Weights of a small transformer language model.
Size: 8 layers, width 128, MLP 512 squared ReLU, 3.72M parameters.
Each number is 128 + 24 x the weight over the matrix's rms, rounded and kept within 0 to 255. Layers, rows and columns count from 0.

# layer 2 MLP up, 512x128, rms 0.287, rows 366-392, columns 0-127
[[195 149 162  88  80 103 124 133 147 115 141  89 133 149 122 116 122 130 158 146 149 150 155 116 103 123 106  99 168 135 149 141  82 132 143 190 105  82 118 144 156 125 116 115  96  71 105 134 134 111 174 111 146 105 171 134 133 142 133 106 137 147 138 164 147 158 141 158 135 116 185 179 125 137 150  86 112 118 121  84 136 135 103  90 166 129 158 153 150 139 154 160 141 175 148 164 109 124 130 104 111 106 147 104  89 118 147 116 118 146 123  96 110  89 119  99 169 156 138 113 139 112 148 116  81 160 147 130]
 [127  92 170 134 165 149 156 144  90 123  97 132 153 124  79 147 128 136 169 141  92  96 171 146 118 157  80 132 127 116 121 135 137  79 139 123 139 146 145 138 145 132 156  99  98 126 135 132 133 129 102 134 152 152 101 132 100  95 163 131  77 117 149  99 138 155 186 112 155 110 132 104 158 118 163  98 144 122 154 168 157 123 107 105 127 138 106 128 155 130 138  93 135 123 139 159 138 126 142 125  90 162 178 159 107 125 158 143 140 124 107 112 197 125 139 122 118 137 128  95 124 167 131 136 140 115 147 114]
 [ 87  99 141  97 124 128 159 149 112 109 136 135  98 116 141 200 124 123 117 181 123 146 132 109 151 146 144 138 113 139 107  66 118 117 114 152  95 101 143 130 135 126 133 135 101  99  94 124  94 156 108 103 108 144 132 137 107 111 133 122 145 125 143 123 157 148  87 136 118 122 103 120 114 126 132 160 109 115 128 148 155 123 136 126  92 116 137 124 138 108 103 109 126 129 124 171 117 138 149 116 162 139 126 150 117 146 109 142 109  86 124 121 103 125 147  96 133 155 103 164 103 133 115 130 110  93 112 128]
 [175 116 140 113 133 146 105 142  98 105  90  81 116 141 133 151 158 160 137 130  69 102  99 136 123 130 159 134 133 143 120 167 115 141  94 153 112 103 127 151 127  90 125 112 133 187 100  75 114 147 179 172  75 105 106 136 166 107 134 117 153 116 163 145 123 156 161 173 172  99 131 104  83 137 155 169 152 113  80 160 111 127 169 119 188 110  85 130 121  72  95 118 132 145  98 161 103 105 124 168 100 127 177 164 136 119 105 124 138 119 111 115 172 121 130 121 126 118 131 131  98  77 134 160 148 119 138 132]
 [132  99  96 141 106 138 135 141 148 155 128 141 105 125 171 130 150 100 117 117 154 175  94 139 127 125  82 159 157 133 103 115 158 146 100 125 133 145 186 170  76 113 170  97 124 160 138 119 146 149 127 133 137 101  95 123  95 116 129 139 110 161 139 119  94 117  52 161 179  95 184 133 124 166 112 153 132 129 106 165 168 155 127 136 134 135 115  98 190 122  98  89  96 142 108 103  99 105 166  95  98 110 112 127 129 135 132 119 119 104 119 109 140 147 170 116 118 130 130 103 106  78 149 142 151 147  99 134]
 [ 94 103 138 161 134 119 123 119 141 164 108 127 159 146 132 120 113 127 137 199 131 141 118 117 108 137 102 120 107 121 106 130 117 108 152 140 118 112  88 153 149 109 105 130 122 120  98 126 145 110 128 108 126 156 101  84 107  98 100 125 118 136  98 142  92  95 150 106  70 138 146 136 150 109 121 119 106 135 150 135 126 148 173 118 126 105 116 113 124 130 141 109 132 160 104 123 123  76 124 152 130 148 129 152 127 129 139 141 167 135 161 150 138 158 104  86 117  88 189 116 139 133 112 137 147  92 120 145]
 [163 158 128 107 119 127 131 156  91 157 137 131 102 150 124 119 117 112 130  97 133 114 119 110 149 108 107 153  92  87 146 103 147 138 141  99 146 126 127 120 136 139 104 128 108 136 143 151 111  98 144 128 133 141 102 133 112 135 148  91 141 119 111 122 151 153 127 116 122 131 123 161 144 114 113 128 137 106 111  77 103 130 146 150 147  89 108 113 141 129 132 118 113 205 104 140  81 140 127 132 128 131 112 139  92 142 162 130 126  82 113 114 111  80 137 150 112  95 146 140 120 104  99 127  94 112  88 113]
 [138 119 175 133 157 122 119 184 111 125  55 128 162 108 146 147  76 124 175 115 113 140 152 129 114 189 111 107 166 125 154 120 139 149 103 165 139 131 136 146 107 124  99 127 117 137 113 123 118 157 150 120 135 107  81 154 117 141 107 115 100 142 156 104  95  98 126 122  91  93 126 138 144 175 177  87 117  98 132 143 127 204 116 150 130 126 147 103  63 142  69 136 139 115 119 120 133 109 119  83 143 125 128 135 147 150 108 154 133 103  86 127 139 153 130 103  93 152 128  90  91 119 166  99 152  96 108 146]
 [120 173 115 132 150 106 143  88 145 132  83  97  96 107 165 108 121 108 157 117 108 135 120 101 124  95 124 138 147 151 111  97 128 178 144 138 144 102 162 142 128 130 147 129 132 155 105 134 128 124 150 147  89 119 116 145 137 136 120 137 137 103 127 120 128 181 149 131 150 139 140 144 124  92 142 112  84 146  86 141 114 138 124 140 146 133 166 126 187 108 148 107  97 179 121 141 115 170 132 150 132 114 178 109 118 120  98 140 141 108 122 111 137 182 125 112 107 111 113 155 162 151 141 139 115 112 118 110]
 [125 124 125  97 105 135 134 114 118  95 156 162 163  86  78 150 137 135 102 113 113 154 103 104 121  82 121 142 119 120 105 124  92  95 134  83 111 150 125  53 135 139 139 154 107 157 112 137  75 135 179 137 121 113 133 146 164  80 130 152 135 142 158 106 136 179 117 115 137  87 143 124 102 106 123 157 116 130 143 108  96 153 119 165 140 124 102 125 129  92 146  99 140 103 107 123 169 141  91 113 176 119 112 123 101 142 143 143 144 163  85 169 104 149 106 161  86 106 162 141 126  74 112 118 116 134 117 148]
 [117 172 111 120 183 140 134 173 162  99 158 150 120 136 146 135 160  75 120 145 140 110  76 126  91 142 111 105 137 156 103 115 140 141 143 142 144 127 108 167 120 118 116 140 140 150  76 129 141 108 120 140 144 135 128 116 141  97 126 112 152 151 143 147  68 127 150  88 138 133 136 102 130 120 126 116 180 110  76 119 107  89 125 138 149 114 101 129 117 114 124 102 108 169 133 137  85 138 115 126 123  89 107 119 108  91 146 181 133  76  77 131 106 132  97 127 151 140  94 110  70 112 121 101 104 134 159 159]
 [108 107 140 100 125 123 122 149 130 140 113 139 129 124  56 151 134  70 118 154 102  91 145 168 172 123 115 155 161 163 133 193 143 107 103 147 136  94 177 113 152 133 129 148 140 115 132 125 147  74 122 148  90 139  77  91 100 119 122 125 122  69 127  80 153 140 179 140 105 102 110 127 121  88 146 125 156 117  59 145 119 103 144 151 137 123 136 142 141 117 116 156 197 160 135 141 170  71 103 129 112 166 138 169 151 136 139 154 117 137 115 126 118  92 168 154 144 162 142 176  99  95 110 137 170 136  83 136]
 [120 145 132 129 108 135 131 134 131 136 104 112 144 152 149 165 168 101 161 154 132 192 116 155 154 140 130 109 157  93 147 189 113  85 108 139 139 138 117 126 146 170  93 160 136 129 124 117 127 136 134 129 145 101 109 134 156 126 144 139 113 132  95 124 115 110 150  91 101 130 132 133 125 139 113 100 133 168 161 124 112 135 137 121 141 134 136 112 161 160 109  99 137 136 104 120 118 129 130 105 143 132 153 142 114 144 140 149 120 117 136 110 162 125 107 173 139 118 127 110 142 175 132 105 117 121 126 174]
 [152 148 141 133 108  94  93 118 100 137 111 113 135 180 177 111 163 118 143 122 125 109 176 122 146 144 129 158 157 130 100  82 112 125  93 180  87 158 114 113 110  70 163 132  96 163  92 129 110 153  90 130 133  86 148 141 131  77 101 124 102 116 114 110 124 146  61 106 134 145 177 170 141 100 155 166  81 166 138 152 139 133 146 155  97 130 132 132  80 149 156 145 101 134  96 125 107 105 135 132 100  79 114 134 111 111  96 128 115 173 117 125 144 137 121 155 154 144 158 123 143  85 145 165  80 113 144 162]
 [116 122  94 115  90 139 114 136 160 143 119 142 192 150 100 126  65 173 163 144 134  53 171 156 104  88 165 127 109 196 123 142 114 115 167 127  86 152 112 137 148  95  79 129 132 147 120 159 150 138 161 166 150 130  99 135 149 105 110 154 137 139 117 127  95 170 141 142 123  43 131 148 115  93 109 164 148 151 183  99 183  94 136 127 131  77 102 151 123  97 150 117 168  67 143  80 164  70  76 147 120 129  92 166 157  69 134 171 128  69 166 139 157 153 123 128 127 139 141 163 104 136  98 134 158 134 141 114]
 [113 140 172 158  97 107 130 147 141 150 148  87 171 151 136 137 108 110 125 121 136 146 138 163 134 115 101 155 145 131 122 118 118 147 119 155 123 134 145 100  92 138 144 139 146 113 116 103 129 138 120 152 101 114 143 138 176 156 134 113 103 111 165  60 107 160 131 111 127 106 120 104 113 118 103 129 130  97 133 126 172 104 142 158 140 120 147  86 154 128 137 107 169 140 101 110 170 118 160 135 130  88 134 114 111 128 144 116  96 150 142 129 118 133 115 129 125 115 151 102  93 132 127 157 123 148 134 111]
 [123 139 142 115 142 132 142 138  87 102 140 109  93 118  99 163 148 145 147 149 146 175 118 113  87 146 102 165 140 116 118 131 133  86 147 109 125 136 156 118 163 138 110 137  77 119 142 145 125 155 123  95 109 126 113 169 182 170  84 145 174 138 188 139 113 143 166  94 114 166  84 148 134 102 170 153 143 135 112  68 111 132 139 104 132  90 100 112 109 105 133 140 163 176 120 122 125 105 109  97 121 108  94 120  92 133 122 154 162 145 149 115 158 137 151 126 149 149 104 164 118 170 110 121 161 121 140 146]
 [162  79 144 141 127  87 139 131 127 118 107 132 140 146 114 158  87 126 170 122 130 164 138 118 122 139  93 159  97  96 116 142 103 111 124 144 163 113  87 124 139 131 175 104 112 142 127 134 122 131  55 141 111 138 138 139 162 121 133 107 150 159 160 109 147 116 141 121 131 142 153  95 130 145 149 143 136  82  96  86 128 143 133 165 159 125 133 117 106 119 115 139 153 113 165 140  89 111 147 148 131 158  86 121 127 116 145  89 129 103 122 119 134 142 141 137 112 137 109 100 125 158 115 121 112 140 141 157]
 [143 127 100 118 119  93 144 169 106 126 102 105 125 104 121  96 125  94 129 115 123 141 118 175  98 105 124 113 142 121 130 133 123 127  88 132 138  89 132 126 137 126  98 112 153 119 108 137 114 131 156 101  68 118 121 129 153 113  94  60 138 131 122 141 164 105 147 155 141 130 120 141 120 143  94 108 160 108 146 140 116  82  97  92 155 162 128  96 193 106 114 123 133 182 122 139 120 157 109 143 162 136  85 158 157 102  94 140 135 115 126 157 149 114 105  89 144 150  99 145 156  96 110 126  75 109  95 121]
 [137 110 144 141  95 140 133 178 153 112 129 166 169 139  98 128 126 127 102 184 112 103 128 130 124  97 105 174 145 117 100 106 155  70 138 144 135 160 134 163  87 139 126 124 122 114 136 176 106 162 133 176 130 121 113  73 124  86 186 142 129 119 142 148 128 109 121 116 103 160 145 138 141 109 141 118 169  92 144 114 105 135 115 137 131 143 124  83 103 147 141  99 140 136 140 146 143 152 155  99 133 135 186 104 136 116 106 142 124 154 130 147 127  90 136 139 102  98 109 121 118 133 169 139 135 155 113 163]
 [127 124 128 115 112 134 128 148 130 158 173 153 121 140 156 171 110 148 111 172 120 133 113 147  90 160 143 115 131 124 129 157 105 100 136 125 124 146 122 124 153 123 148 140 131 140 112 130 161 113 138 116 136 121 128  92 155 111 156 123 111 140 130 104 133 160 147 127 129 109 131 109 101  94 180 128 126 135 135 107 131 113 125 115 147 110 142 128 114 115 135 148 160  97 118 125  91 165 111 135  88  92 101 127 160 128  88 102 167 152 142 120  87 108 103 118 119 160  89 160 163 138 107 146 140 168 105 170]
 [136 163 106 100 119 126 151 117 136  97 106 180 107 113 128 134 118 122 168 128 107 145 114 125  88 155 124 140 119 140 111 113  97 107 130 115 124 132 158  75 104 143  78 121 115 113 135 178 136 103 132 135 138 129  79 105 140 103 172 110 155 152 133 121 160 141 120 121 156 143 156 116 101 129 125 177 140  96 138 131 144 122 123 189 128 103 169 155 101 105 100 119  89 147 160 169 159 127 183 131 126 128 116 101 106 108  99 162 154 128 122 114  87 172 118 211 128 135 142 118 100 119 156 152 160 124 127 137]
 [126  96 133 143 119  89 126 158 138 158 117 141 123 150 119 140 110 122 128 152 155 163 123 149  80 122 105 154 153 108 110 146 136 108 159 146 121 113 123 119 162 136 142 109 187 131 140 130  93 122 119 173  90 140 129 111 114 114 158 104 130 151 108 117 124 115 151 155 129 126 158 119 116 135 126 117 129 118 127 126 142 142  93  99 113 128  78  97 110 127  94 147 152 115 140 131 125 120  98 109 137 147 141 133  97 146 127 120 138 110 143 132 145 101 119 120 134 167 114 169 147 161  92 147 146 142 144 129]
 [103 150 127 141 124 135 156 135 155 125 103 141 122 157 155 147 122 117 108 102 141 131 147 130  94 144  87 126 130 148 142 132 109 121 136 133  95 139 130 151 110 132 127 145 107  73 149 116 127 155  99 109 137 145 119 118 150 119 148 115 122 123 107 152 131 144 171 131 118  81 120 127 122 119  68 156 114 140 143  99 122 143 128 107 147  96 158 135 145  86 123 111 111 115 142 125 115 113 105 123 123 159 132 117 110 132 121 144 116 117 136  99 129 131 118 103 111 103 146 130 137 136 145 144 169 105 127 116]
 [125 123  83 117 141 142 157 108 128 101 107 148 158 169 117  92 135 119  82 110 144 101  71 138  76  95 160 142 104 141 159 157  67 117 111 148 153 147 145 104 143 152 146  90 127 154 126 151 165 125 133 136  98 107 138 157 114 114 131 120 151 136 113 142 127 119  97 173  76 121 136 165 158  72 121 137  94 133 132 163 113 141 106  72 172  93 159 143 126 129 148 107 110 143 110  85 138 122 118 151 133 120 165 122 124 124 110 153 142 127 138  68 100 114  97 137  93 137 129 122 152 146  96  88 128 106 162 129]
 [125 158 158 134 116 131 112 136 115 114  92 151 142 170 125 108 112 139 127 135 136 129 158  71 135 170 126  84 150 108 187 130 162 166 121 103 123 145  78 122 133  93 104 152 105 150 125 149 187 126 114  85 132  63 134 144 166 120 116 146 128 112 126 126 145 136 123 133 135 125 163 118  83 133 130 170  84 138 137 127 160 119 152 188 153 118  82 121  70 118 106 106 102 107 143 151 134 156 161 115 108 166 135 149  76 119  90 172 159 152 121  95 120  68 113 114 143 162 140  72 152 126 160 122 119 122 151 103]
 [ 61 170 148  91 141 128 132 183 139 135 121 116 114 110 105 111 110 151  80 128 158 163 130 145 144 123 153 109 117 139 118 107 157 184  99 100 163 138 137 134 132 156 135  92 103 112  89 112 147  99 133 128  97  78 100 143 118 151 137 131 151 140 138 146 115 175  98 169 111 163 121 107  91 128 158 125 103  96 133 123 154 111 101 160 140 147 127 170 119 104 141 135 149 143 165  64 105 130 163 114 165  72 131 145 150 100 108 125 160 112 147 121 140 132 101 125 115 118 138 121 132 133 119 144 117 140 122 132]]
# layer 2 MLP down (transposed), 512x128, rms 0.0702, rows 366-392, columns 0-127
[[143  88 133 150 117 144 144 105 112 136 124 113 134 113 115 166 128 148 168 118 117 134 120 121 100 108 150 122 153 141 101 170 103  89 157 158  94 163 147 155  94 135  83 106 131 114 135 136 139 133 157 106 176 124 145  97 108 134 142 120 152 123 136 154 153 125 156 169 136 136 154 168 111 100 180 103 132 149 114 122  88 178 140 155 107 139 129 172 146 156 140 163 126 180 106 124 147 122 178 118 101 129 163  87 117 160 156 120 108 152 146 119 160  92 175 177 121 110 109 107  99 143 124 175 119 124 170 181]
 [104 109 152 143 179 128 120  80 105 125 112 141 139 142 104 110 108 168 146 113 112 138 149 109 107  93 114 103 120 120  85 114 149 146  84 109 161 105 132 148 130  97 128 131 150 131 125  90 118 154 155 109 135 124 114 128 132 134 145 118 120 119 108 128 114  96 103 124 141 119 109 118 129 126 130 110 130 142 117 133 160 149 106 153 131 179 116 185 141 136 117  80 141 112 117 173 136  92 112 133  99 130 100  99 124 118 134 109 106 163 140 140 118 103 150 201 121  87 127 150 164 137 139 102 100 144 119 101]
 [110 122 122 142 159 113 108 129  88 118 111 134 106  88 126 121 116 138 109 141 145 118 134 116 130 160 123 111 138 127 118 121 135 145 104 108 147 131 160 151 147 167 119 134 191 136 129 125 148 154 147 110 158 158  91 108 133  90 127  89 128 144 125  77  88 101  87 134 130 106 137 118 135 100 149 109 118 111 164 127 155 161 175 120 134 144 151 131 121 132 142 129 110 111  91 141 158 142 153 136 125 117 139 149 120 137 147 136  68 114 108 123 106 129 151 103 102 112 103 110 143 127 132 117 162 121 147 146]
 [114 104  76 160 113 179 116 182 134 136 119 117 150 123 154 139 185 137 132 112 130 113  91 120 127 150 167  93 120  90 125 142 138 136 128 121  95 117 123 162 105 125 124 123 123 137 130 139 147 180 147 110 113 172 168 115 131  78 137 141 132 147 117 104 119  86 120  65 165 131 120 153 151 151 122 190 202 138 114 144 109 124 108 151 153 131 115 150  86  95 153 155  95  89 150 138  98 165 117 183 139 121 183 122 127 163 165 106  97 103 159 158 112 116 114 176 176  78  87 123 124 161 102  98 104 152 131 129]
 [135 154 124 114 101 117 141 143 122 140 111 201 142 130 150 121 131 218 112 113 133 130 154 112 136 100 133 150 106 168 142 162 148 105  91 175 154 141 108 126 150 108 125 147 110 126 104 189 146 109 139 123 156  94  92  94 164 147 115 116  76 136 135 140 142  92 139 126 139 141 117 118 104 145 116 136 113 104 104 114 127 122 114  97 113 147 126 101 163 115 132  94  83 122 108 129 126 103 159 127 118 123 118 127 179 136 172 117 103 115 162 124 116  74 149 110 154 173 130  91 155 118 108 119 131 124 143 139]
 [ 66 159 119 143 123 159 117 112 141 114  96 128 167 118  97 132 106 139 132 133 159 153 117 111 106 152 120 157 114  93 104 132  97 124 120 126 128 123 127  92 122 136 134 145 102 114 102 108 103 129 169 129 115 127 127 148 143 128 124 122 119 140 159 141 120 112 102 141 131 135 125 102  92  95  93 111  80 123 143 141 129 140 132 135 139 164 173  99 141 119 143 138 119  86 142 135 115 124 157 151 164 126 138 139  91 151  99 105 157 106 138 120  67 151 112  93 174 110 135  94 108 118 153  85 118 147 136 101]
 [131 128 140 125  91 117 133 104 103 142 123 127 150  89 130 149 133 172  67 130 112 132 143  93 166 131 132 149  95 133 109 124 134 103 129 158  99 161 139 119 134 118 128 128 115 106 151 129 135 132 137 122 135 129 137  89 153 135 125 151 177 100 136 135 118 152 119 106  76 136 137 160 165 115  96 125 113 125 116 115 110 139 107 130 164 143 126 100 114 116 135 158  89 122 170 150 114 101 156 158 123 111 102 144 145 138 142 106 114 147 122 105 128  96 110 120 129 125 122 146 132 119  94 117 140 144 114 129]
 [ 94 124 148 136  96 152 127 101 122 149 105 133 147 110 128 112 158 141 148  99 156 116 152 107 190 133 138 104 140 141 156 111 162  83 122 138 107  81 189 112 111 159  73 115 100 103  99 141 118 116 124 106 116 139 108 125  94  98  86 120 139 171 111 138 131 164 113  99 171 113 100 140 114 144 166 110 155 133 147 111  97 207  96 161 121 115 163 124 137 149 109 195 123 122 131  99  92 163 144 159 111 140 112 174 118 154 103 106 126 136 136 131 150 128 136 123 150 137 102 104 132  82 143 154 119 138 115 168]
 [164 147 135 114 125  89 122 131 140 126  91 134 151 105 152 142 145 139 126 100 118 154 147  98 138 118 155 124 117 174 102 100 128 172 119 128 158 155 133 124 118 143 116 135 130 153 156 153 125 151  81 123 119 138  96  83 133 159 141 147 109  93 160  88 129 148 128 128 143 183 150 101 125 135 149 129 157 117 135 134 136 128 160 110 142 123 120 113 162 145 111 142 122 131 118 153 138 111 112 109 104 146 128  96 113 162 109 155 125 116 169 106 151 153 109 128 112 108 102 126  97 151 128 147 170 127 130 155]
 [126 145 137 140  67 178  88  94 160 107 139  94 115 119 135  76  62 163 115 136 110  69  95  92 153 101  94  92 111 104 123 139 147 103 124 130 133 146 114 142  74 124 120 129 105  65 124 144 131 104 110 118 103 148 185  96 148 114 120 107 155 194 120 142 126 123 142 117 174 128 141  93 103 115  74 115 125 128  78 149 136 125 131 104 137 139 129 135 125 121 179 132  95 173  86 113 118 115  78 104 122 136 163 149  90 116 123 138 106 139 105 156  96 144 122 136 132  70 137 134 133 133 142 123 160 162 121 155]
 [121 128 107 116 106 132  99 149 111 137 138 147 138 177 110 130 148 130 154 195 132  98 145 142 116 101 150 123 148 112  99 167 193 103 130 111 148 176 146 101  30 112 100 114 116 100 104 149 133 182 129 147 111 165  72 162 130  92 113 122  86  74 121 141 104 109 103  85  95 106  61 101 147 167 109 124 116 119 129 121 128 149 109  91 134 148 154 126 125 119 115 104 112 170 112 121 138 123 129 105 111  83 112 112 118 100 126 119 120 113 160 133 167 105 114 102 115 145 117 104 127 128 154 137 160 133 160 112]
 [120 121 129 143 165 130 124 100  68 126 111 118 108 135 145 118 136 140 163  97 126 142 164  71 157 101  98 113 103 185 177 114 123 119 157 153  98 119 157 203 118 115 122 134 156 101 145 160 112 158 124 123 171 111 166  95 133 152 105 120 124 159 140 120 152 166 100 157 141 149  82 132 123 130 129 139 133 136 109 156  91 120 174 195  69 131  69 148 128 132 127 114 151 100 109 100 149 107 130 111 116 121 182 150 139 128 143 153 166 147 149 181 111 102 142 122 176 134 111 103 145 144 147 123 136 166 136  92]
 [108 160  81 147 169 146 148 129  92 123 108 155 130 106 131  85 116 153 104 130 144 156 123  96 117 108 164 132 121 100 152 117 115 106 166 129 146 120 175 137 129 135 117 134 106 135 105 131 155 130 141 124 133 129 109 101 150 119 142 119 109 111 124 139 117 140 114 108 143 152 110 131 119 136 127 146 127 152 169 135 138 137 126 126 133 131 136 129 154 116 117 119 118 122 141 111 126  92 139 141 112 139 129 128 128 137 109 125  91 114 138 117 110 119 121 156 103 127 144 152 162 110 123 125 132 146 117 110]
 [ 50 130 119 145 119 125 115 117 118 128 140 125  97  99 101 151 125 122 132  99 119 149 146 157 133 153 154 101 130 173  82 137 115 108 113 132  94 117 142 115 114  49 109 141 153 169  92 173  90 145 138 149 135 171 118 154  86 147 137  87 102 144 142 122 136 144 132 110 102 129 117 162 119 147  83  98  90  94 156 119 121 146 103 122 128 149 126  99 115 132  98 129 111 101 148 105  71 157  95 133  62 116 125 100 133 150 151 100 113 124 105  89 102  92 142 165 151 155 120 149 153 176 147 136 126 142 149 132]
 [118 163 101 203 134 178 146 153 149 128  48  84  67 160 149 168  93 137 115 125 190 151 122 120 172 153 173  94 114  99 134 138 173 104 146 137 131 134 156 151 185 112 122 132 101 129 103 178 131 103 129  94 115 168 143  90 112  98 110 131 111 119 107 115 155  83 127 134 155  73 139 110 152 130 119 133 114 139 118  85 126 170 119 156 116 131 129 118 164 150  98 139 114 129  87 131 119 133 121 160 122  89 115 168 172 132 142  67 107 132 128 174  87  95 108 139 177 138 130 113 167 143  75 153  95 175 152 128]
 [108 134 110 147 118 142  97 153 143 124 105  96 137 117 101 124  96 145 145 141 155 105 128 126 143 109 111 135 105 108 139  56  88 130 150 191 118  84 151 126 113 134 132 119 161 133 117 144 149 176 111 104 147 160 129  89 151 163 110 115 153 161 114  69 134 143 162 171 161 157  91  90 122 109 116 117 104 142 101 150 153  97 132 145 138  93 162 121 145 155 135 104 146 130 110 154 136  79 130 106 160 100 147  95 125 123 172 111 124 146 171 102 105 169 188 116 188  65 105 146 129 130  98 103 112 115 112 119]
 [132 115 108 120 126 121 117 135 202  99 131 153 163 111 101 134 178 150 116  90 123 159 157 133  88 137 139 140  74 101 168 118  86  92  86 185 134  97 122 125 112 141 123  85 106 166 147 151 134  88 156 118 123 156 126 135 173 143 150 126 133 125 143 160 130 150 166 134 139 207 104 106 104 117 132 141 144 117 117 150 116 126 113  77 131 115  63 124 141 165 121 116  77  91 147 111 124  75 107 107 146  99 141 155 149 101 199 108 152 118 149 155  92 165 171 145 160  94 149 142 152 105 117 121 159 108 137 141]
 [134 154 110 130 142 136 130 112 129  93 157 158 114 123 136 141 138 137 157 151 150  91 116 121 160 132 113 132 108 114 114 130 131 117 141 117 111 150 127 106  86 154 135 155 135 122 122 132 136 101  98 116 172 134 137  64  83 104 124 123 106 144 121 185 111 178 119 138 152 157  79 122  95 129 107 127 105  79 109 113 127 119 111 138 171 135 145  78 107 116 104 105 115 132 150 161 117 119 116 119 116 140 142 117 128 117 122 103 114 125 145 141 120 142 150 144 117 137 105 124 154 162  87 124 146  79 159 103]
 [111 146 124 103 105 109 139  64 140 137 154 127 171  81  97 146 128 138 134  95 141 113  97 140 122 149 137 144 103 151  99 132 134 126 135 138  99 159 141 110 162 136 129 137 144  97 148 117 117  66 119 121 152 149 157 186 116 141 138 147 132 149 105 151 100 144 136 141 120 143 120 147  93 134 170 125 118 150 135  82 118 132 126 137 134 123 115 150 158 116 127 154 134 113 135 108 116 125 168  99 127 111 169 165 128 100 162 164 144 121 128 113  79 146 187 100 109 139 118 150 105 101 168 110 125 140 141 163]
 [137 145 123 156 100 123 111 115 156 160 122  92 116 127 106 134 130 138  92 114  72 173 142  95 130 117 115 146 158 139 138 116 139 143 159 122 148 139 150 134 126 112 104 129 151 133 142 151 106 169 114  98  91 131 136 129 161 153 168 114 119 119 174 102 124 146 120 130 126 163 196 140 141 145 129 169 149  97  78 139 133 147  59  71 169 128 134 123 103 101 150  89 108 152 143 105 108 132 155 125 146 146 122 145 115 111 130 128 112 150 115 161 121  94 133  78  84  62 126 109 111 132 177 151 170 115 109  74]
 [140 137  96  97 147 128 123 173 140 163 107 153 110 120  92 143  89  96 146 135 124 151 146 108 129 142 145 171 110 113 136 139 107 151 123 125 139 147 118 114 161 130  96 151 128 137 128 118  93 129 145 133 171 155 145  77 113 130 154 130  79 131  83  94 143 121 167 126 141 129 151 116 137 180 123 108 143 112 118 112 144 115 155 114 160 136 129 120 136 121 133 146 158 100 126 140 148  90  85  96 106  86 124 127 147  98  82 130 165 140 114 106 115 106 112 148 129 117 136 111 128 173  91 113 119 149 131 162]
 [174 151 102 143 128 116 173  98 127  93 113 109  93 158 132 100 100 158 134 110 177 150 120 127 119 158 105 173 132 159 106 109 130  46 157 136 152 113 111 110 178 148 123 126 175 161 153 176 128  92 144  90  74 114 130 168  93 149 104 127 138 136 115 114 201 148 106 140 131 172 120 138 114  97 134  78 107 123 162 153 114 167 165 102 131 129 113 144 135  77 158 124 153  84 111  99 120 111 121 128 105 141 131 150 117 149 105 138 123 116 139 138 125 126 100 179 144 115 110 122 138 140 124  95 103 113 143 130]
 [152 132 132 141 130 138 123  99 121 150 131 144 104 119 132 110 162 136 107 162 136  89 135 127 134 155 131 109 108 132 143 158 148  98 121 124 104 123 118 145 127 153 158 127 103 164 137 115 173 112 135 123 197 130 160  99 113 123 129 143 120 109 107 146 109 154 135 130 118 149 102 109 140 108 123 135 118 103 142 128 143 116 152 104 133 136 138 108 112  92 144 132 142 143 131 139 117 127 109 161 155 155 116 159  97 117 155 146 129 127 167 126 142 140 145 176 156 161 129  92 139 112 139  95 103 131 122 108]
 [ 87  90 118 100 114 132 147 132 149 107 112 119 147 166 118 136 108 108 102 109 134 111 107  97 101 111 134 132 133 127 157 132 110 112 114 151 132 123 127 116 100 137 163 136 104 127 123 112 141 126 114 128 115 142 133 131 108 132 139 137 102 140 118 146 130 119 141 113 135 130 164 134 149 143  87 110 123 109 137 112 152  97 160 128 152 137 136 124 134 128 122 124 125 130 109 134 108 133 147 128 126 158 143  87 121 146 108 106 119  71 175 127 111 120 140 158 119 190 101 130 114 148 109 117 156 165 132 102]
 [125  95 165 150 162 118 141 131 107  96  89 113 131  99 101 153 158 150 134 128 143 160 142 114 129 114 102 141 130 134  93 107 194  97 170 132  91 169 156 147 127 164 172 130 148 119 115 101 116  90 127 124 126 153 146 109 131 133 125 152 134 109 115 155 128 145 150 106 152 125 141 130 119 131 129 143 125 134  96 110 121 156 120 136 142  95 149 109 135 124 135 126 117 146 120 130 143 143 133 106  92 124  88 150 118 157 141 114 110  91 159 147  93 113  87 139 139 134 108 110 105 117 137  98 101 156 130 147]
 [125 118 123 120  91 142 122 109 151  99 138 112 124 113 148 109 154 125 209  98 101  84 172 124 126 117  93 171 108 105  97 133 147 120 167 147 107 143 131 130  98 120 149  88 148  89  92  75 118  91  92 157 106 125 135 103 125 124 132 180 156 138 128 117 106 108  84 117 123 126 156 166  91  91 184 128 207 135 107 146 104 174 150 159 142 137 125 113 181 116 149 144 126 129 116 132  80 141 143  81 124 158 114 103 125 174  92  83 124 128 120 136 129 131 119 109 106 105 118 130 128 160 111 122  94 132  73 171]
 [103 111 107 119 132  91 114 131 154 158 100 101 154 116 149 129 119 167 107 171 124 176 167  77 103 133 142 112 107 163 136 115 119 119 150 106 144 150 123 133 130 133 135 102  81  89 120 142 162 131 123 107 132 164 132 125 126 137 141 120 119  98 125 141 119 141 117 106 106 183 153 184 124 153 152  84 166  84  81 131 120 142  95 115 139 122 148 142 178  94 126 145 155 139 129 101 105 121 118 136 192 110 135 128  90 172 141 114  78 106 153 126 114 166  77 130 109 145 127 106  73 160 145 126 114 103 142 119]]